Weights of a small transformer language model.
Training: a variant of Adam for these matrices, 413M tokens, 18179 steps.
Each number is 128 + 32 x the weight over its row's rms, rounded and kept within 0 to 255. Layers, rows and columns count from 0. Numbers have three digits each. The size before them is the row's rms in percent of the matrix's.

# down: layer 8 MLP down (transposed), 1280x320, rms 0.0759, rows 848-931, columns 160-191
# up: layer 8 MLP up, 1280x320, rms 0.0821, rows 849-932, columns 160-191
down848 099:162130132113118131117146100108055117179090105097171145073149234141151114120076099068112158108161
up849 108:160180134092089153153151127184119143134152107125175133105161149148151067081133154120155162185079
down849 102:121118128118140087111168138210078116150182075180119158162145133131106109083045166110101099162115
up850 101:111134167159172111153120143133157166086131112124114128139128144142169177139153159122106141142086
down850 102:113112161107132185154150085119126137115166098136057155144144103089163173100115104149109137129146
up851 054:114144152111144131071112067210137162090162151122133106151119137125111130127133185166130099107128
down851 049:094072134126167158125197094122153150112145140140134080174147135102158175126125185123079107166131
up852 101:142154152103113065134137136131067143147067089082141125173183132036111116105164162058154157118108
down852 102:138128098132130126164147101087105148128133167103107120166126132168105134119165137111132140102116
up853 109:127177115126087149123103166118136145167121107117100111119145118159169153057141115102164155127151
down853 107:137087145190111112097134163118109122136085163171121150123138113101039163153109124170069086180152
up854 111:124125163037175109156126123158097157123165139124114101099123126108143152114148113104131106082113
down854 107:124110152124157065141163129076144142146201081177153148112133135169037129164162156216108139151111
up855 105:092091116145142064142103171150127122130118113124142107133141122096089127124216089102116093143113
down855 108:113130107168167090131179111147109089070130096168083097134123135124092086077087132159088119134192
up856 095:127030163141137062123098153172125130154083169163174075115132155087089167138166072084088130189103
down856 097:138147201103107127143095197185134119122127128171104124107146162036136161159165127149105167123092
up857 102:095150146133116154072185097116054137164122120071124117111160118134160097146151126145107135130141
down857 100:134136142175070172144095147115083124123208141110074121108095122109157181181143186197130157084115
up858 096:062109126136072109101046130163211122128076149098183097085169127103113125159142122118147105158109
down858 098:097086121111170143176122115187152140136146177188096122093132096078146091113080123113113053134203
up859 102:164140186099177156159115093123167142083107169060053083130068091134124144135128085098180145063104
down859 104:145114125122186144172125098087085127147127114076086152109117078132163155140094101148111128116110
up860 105:149126128131103109122118110145120143106151075137137153124114121065196140080175172145126126174116
down860 106:117103110154084115164115142173135145134151100207105172122133095091197120146134147113129109111116
up861 107:065133157060151144114149138141095153150088099148151176158128205107167123143159098139164087167129
down861 107:090111150129203132128115099118154101200138196130076114145156115101130106135138158118177128136118
up862 107:076115077131129168132126146091144088158112152070133097176088121087092175150165149167120098121150
down862 106:139071199136161134177153111118136119127185124138172128213136129063088124115194145131137165084158
up863 109:146161136125151065084115160164171149055099151138164185120169134123076132139114133140087121111110
down863 108:183158093129191160150096100100196184073160083196137091111117100098145158123110134073163156128160
up864 097:066108133121122113100114087168149118163057105106106176117101080145107177130153144084185135143126
down864 099:146197121156136093122160192156108155165108136170129098173132121136082092102151114114097137059106
up865 097:154140133203094120099173139116088108129151171146187101125085130063169090132129103143142132142159
down865 096:129109113063124112104070138100162152086075176076051157105157133177126139153110161071076079133101
up866 099:159114138135123075094100131106110095164157177123114125105120121121164065126133172081128153130112
down866 100:117158062114115121103132156173122078174126141153129126081114125129137146139117151120152138197089
up867 105:149114071128131137127098131079143106147164117057103181103138076098114157172096087143171128073162
down867 106:105111109130212119155136126161157140136128135188147156083150095153128151137135127112153123123191
up868 109:113121093073081125131132177131140160142046090093122089098190140100101098125150084121134173111090
down868 106:137106091130066169100158135123109130104146109091110103124137077107119115136096101104118112133099
up869 096:154147055147111167088103142102152120155178141138089132126161138061143066107137087068175106105151
down869 099:139119107141139129103125096144152069123120158097120182172128097081090167078116110162111192139155
up870 101:144141115117138139165117076118156138145146109099127070140174128095181145134192139082165124122108
down870 103:151101073138116126090122148070207079127133145128126163159134085135139133183142141102103138079153
up871 109:093106131142113086169081151110154119134090130092121168079178107159152093064168123145124085103125
down871 109:195167118138128103168075085058074122217144134102117140081142052141098104116145130127173092084079
up872 120:090087135049101156071134106116144088125124103134151132122174138139099082127126136049096104101090
down872 113:131088102106084124087157159119112151132107166152177130116121099176107140155097139096050101155132
up873 104:060109132118132095096131083088151152130084197148084170099185152127130124128154141137113047133168
down873 103:122089101172140146165163162133101090183085160118152145128111117166139207130132135132097086065136
up874 100:136146124108080135147121175152127134122113149143127169149152138179149105098146160111119078179086
down874 103:126117159130119128138186126174145124131158177138176174176147154103096077130113187161140059097097
up875 095:132100129097164150153117113140100137148130154102121104110116122100166066118134125142165138169131
down875 098:113110164121175115101094105103149160098094141101109146112111117120068084131167101131150119140103
up876 093:157090143079147167142081144140120117112102137144129162108182130153092127127209152117081132131147
down876 097:160096161106110159113143144153101143127149126105128170114097183109142146108170154141184120081158
up877 106:145162113130103100134145111088131123060129146124131158109116175155177148113134100120125164139145
down877 104:131052159105104123088186087029143159168080132136083056074153065103164189135124133089117114130163
up878 114:122088104130122163088123121149128084151079086114175131075140112131159138117123124115115149166134
down878 114:149102109210144159154159090111080140139131179088161199084081065081148205157130167087095131134193
up879 098:112125127114117105146081144140095152130164161119117154078112090128178177016155095103100093083048
down879 099:169073084144114164163102159122137138140159127128119162084133204157151128070160137099089081169111
up880 099:173096096122131117166091090158133146151071077095117185142162042095147164135105163095122126104098
down880 102:192128100159071132163142058140102100170131119146129148096134204161211225096106133130153193104117
up881 095:133131113168131156179092148171118149148141154112142150142178156119108118046181122132187110083134
down881 097:211102095145107098188087125161092149062128124136095138163124124102169155110127120094137142147145
up882 102:153094107190143133094096117116192112168086156120135134135166100171108095131128139174117101124167
down882 103:151186106117039131119101116087114127156128093132098104106149137144063205214132167100121137117166
up883 116:103150163115146133157129152161112138079141131087136109136132163140107108131125097155128064147132
down883 119:139193077161101110111196169111115143151176169143189160156145116127120123088062137139170174118173
up884 102:136055153117077117094109093080145143065119129117168136154150125113160126076148171121131156136189
down884 103:116147125159087203109165176130091148153111103122127074140143093129121162168149091110076073077057
up885 099:097120068108152093063149135170107105138109173152102153097113143127066090130142096133137126116124
down885 100:087122134146103182166190139075093075143135119114136126122120131127110165149132079108140137142165
up886 098:148103153071092123134103122153150087114090095113124118158071121120083125090144080118052150163090
down886 100:124126084114120146177115072077203128133097139144093137178113151161173179136143131118173158149093
up887 099:086190145148167094102148126102128153078147102072116142132116169126137144018110107153074152181104
down887 102:113126136131162135163190177115089159088083086087144084144164096202105073125093148068078153158092
up888 112:161125102076138145078104134123130105081185152127090132121076114105147087130083113080089124079119
down888 107:138160165149107111160085134087161113162160105133115153134070085107102139109137130117121109067147
up889 098:152181097138175131146105151125130126170109157098113120106205110129103094122139134084134060108082
down889 095:118157143202101072113131118089141127184174049123081126082040184153181174086127101112187152148122
up890 092:155141112110126139085137078113090137126165157157092127115065149133164174085147119132151143040133
down890 096:179145138150094071139142150102144155095173112131068065070117138182180089145125109137081106093144
up891 100:111142138130159166119105150156143108139112123156079168129151100151160128112190157114137111121153
down891 102:077093108137090088086154186099162140173110089130143162172110092106102081190125170186157090196139
up892 103:114064113123103107089150103121089147169102092136121151144114105112160093179186130105154084083090
down892 105:072134160081082165093134118101110139166125108171138137151124098112163135120077117121116171102150
up893 100:110183168134149073180099115167112111157122174093128140124114100109130144104145159145136143086086
down893 101:098173103142206116056132142096098160137164182095144127137191147103111078104137110142152147066091
up894 104:147116124143111102103071152098112165138095153058063088176138163097145102136129099068092155119112
down894 104:122093115106145047121100142104131164084075116115117117156168070120107132082082090123104119153158
up895 123:056121122134103118133147133116188123075040142126103169109194098093119153131133100151169083127180
down895 113:119145090137169131133148119090173086119126098154083158116119091133085109110097171099192099124141
up896 098:112125106086136090102103123165125108134145160096073152099084097127103098075154124151127116116113
down896 098:130153123123117152087175128212106115179120165107134099143119074082159070101147135123145161127068
up897 108:113126135122110152088102113144141129122097111087138143078124163151119100169169153106188081102182
down897 109:102054085175143124124101117099135159143152108122100163169090109105177099109145057162128089117112
up898 088:164106109179174092160090137109133122097108142086076131115138134119103051110146119117065143182090
down898 091:146090198124105132139122181122134194129087095144176051121131150082133149141131082131114079130097
up899 101:130100075143102147118137191159117139134136090155148112100097194080206090152190117091122065124137
down899 103:077175155121162125163079104116113150144145146126067117149152125113130122088117152120120099147169
up900 106:153099151125131070114115095149123145147129089100162133123170148089103125106177131125139128086180
down900 106:161141138120141121177108112129093188208100046123095120132190140169157135119117176146107154121076
up901 099:105150107073140128100166109079149116112182093106119145140116136076184134086172158160138141073114
down901 100:131097149144110184130128175158089147149117079151145166098102172168159172168149161138114082132061
up902 118:126188167153124087129084125127140100119163138094129174144131095163078084109115135096153123087186
down902 115:110097117119092079126100139155101156160100124134121168119137163154127078130122108164128092100131
up903 092:082159120163129118100154155152082110160123084118196121114128083106093153150112093129043130161069
down903 096:156106188128150133110166140135125135112115112161128114092151219118099076093207149120138130084175
up904 111:090117147126090035089110106106131089140096094086165129114126162037099094146115125090158087174165
down904 115:190141059154132130152088108119129095151158108108149157104117068125139170174085151124122132185160
up905 098:136207130151135111155175175134124121093141074130106115099121128143153153094156143052138091172128
down905 101:154152111136144121135119190143181145083065100084163151167142032084092144182121096129106070113135
up906 113:140151139136121152091096137118127126145075106117144090145150109096070138084110115117164114127127
down906 118:110140110216128119134112092134116105119122101174115094172111134117106135110091132118145118134092
up907 117:101162108107182100156157159122206147095112096081160101140168152131155139131160176110098129101083
down907 117:141053068101156149141120158141131116143124090146166141108142097112155141139122152131104096120133
up908 105:108149149119169077161157144113125116153125096117098138142155081071099123071187134090104081108133
down908 107:116171092106140075143109103112140102113124100143075119102100167118158147094051136145090103131152
up909 109:105145119103084127090152114136106111126104151116165134121165107116164104106125081093117115153150
down909 107:157102172132121132150136088105058131120110071153088156109172065163156068055111089084174156107180
up910 115:063115156095148094144132115129105111075082195090109153139117092175069119140165127173129109180167
down910 113:146145145155160179085177185123152126068117157137153099125153140139125112106072133102093132113100
up911 111:117107116146136143160104130181107143133128134152103169114072118108153111082145123147100031129121
down911 107:211073114136118162096071092136145146077063154107037150102118124100183156130115137164046146107060
up912 111:074153111085100143131113091112142097077115102093085150152175118092093138098115144088077108090062
down912 106:112196090160112134175181145112119066099103147065181140173117101112119150132135130063138129077107
up913 105:113155107166155114163092134202135127091078166175170169087109130078128125116159174087123088096129
down913 111:193123109183119125164141069156117141089112171098172167132102118186140167182124162164073198183145
up914 102:160119127077126080155052078172141116119125140081143110138162095119050149071139125055136141111177
down914 103:119107094116118175138132176105134136123108110149192179113147119149161140088167165130182151127144
up915 095:131178040085137121138087111172174138136077175096110131119173144078171094133129141067140151093161
down915 098:131161158150170173083219130133149102156158099091148173124110116062061193063169168124147082115078
up916 105:122132154076134088188071131184111086136148157171133108154163105065198109090139096082172043124143
down916 102:131086106122087066125133132124124083073104161181141114150202093116127131111154180136172165169057
up917 106:089105084115175170131113169165094122024167128129090135131129128157105092143184124160104069094142
down917 106:112127130112141107144113128150104143103111120174100118198153128082132079161135089102171184117193
up918 100:143160081077133109143153153184117125097107140125116069115145136152119144097137116186172119103124
down918 106:161126190148167171094136092215136082145144205109130131168083136144122159115159205114089064105111
up919 102:136153152101162124143135126155041158132122124086154113101185077149104113087143086092110144109136
down919 102:211111198135130131124119064166035134090102094134106097109145124110089107130089126159078148129172
up920 096:158089154124163069076163123170090129089025165125141149102096149084087139136157072171143125128151
down920 098:174133186144180131146160154112101116143087119091096103134092146122159138087087155187117154150106
up921 107:172143147160130140105089121176127133162062136118124148115113098103148154174121138111107101071097
down921 108:079097117190130159142146180171098055129130121107150119151061121137103160127127187105127099121135
up922 110:133181164136225111158115144137154106143132163126134136137211090164086139116141131110136120084158
down922 106:114170130100122132129136121089125158196199080088112079072117120186047114132133132164131120160135
up923 109:125196109119133173124147164123119150083161096136118166089083161172122143147145106086153115076105
down923 107:085120152140111137183117140132161122134150143149122145171116094118111110143144174101170127124126
up924 109:109195121125126137127122101160110173115124145130167142137207085111133105148138111149100167140103
down924 116:175117166165174111212091124120139152062137106157130149155173101113130111131125110166153181152092
up925 039:146167119101081077113079147142156100077103114125207099106146133085133129133173127100124125124130
down925 032:023094166113155119079159062152090128081097143159102143106112044128115072103133171152137129116105
up926 107:126128166121123138126081081111091068082122116133114121140156149113110133162141128156072115141185
down926 110:184161097140157133164119147131108137122105116099112143112144138108098111190108126134178088113156
up927 089:154140128144142095146162162121095161108056149113115060096159129054167133086118149157110106187161
down927 092:102174167150104144155129119121131145129133143177086075178115070139157151102123115113150121137118
up928 110:049170115142095095118082196108141113120107125121163129072166176102146079138125166128159127186099
down928 109:105189119112144155132134143082142120137102150202123126127139094131194118140102144088119106134150
up929 093:131122065105159129147079133171093117162113129132188112117132131141126135111194178101113129117167
down929 097:149088144160162104105217130097113099168147131129140093074100150102142082118095165133088174099144
up930 095:145090134128132169132115141114136149096146131119163168137091165129063129122097182111163155165115
down930 098:098103120111122121159177118189131147129195139126151115096095100116197156187134174097140126062188
up931 126:130198141097100132082071148112126155079096134143121153141173174114110099119136165137102103076128
down931 102:141153171157083106115130133083088096141135142099109140126131195128080130194074088126181113106178
up932 107:068154119108079083065071099102212161126090136075108118092132096134087136089133123074099116149143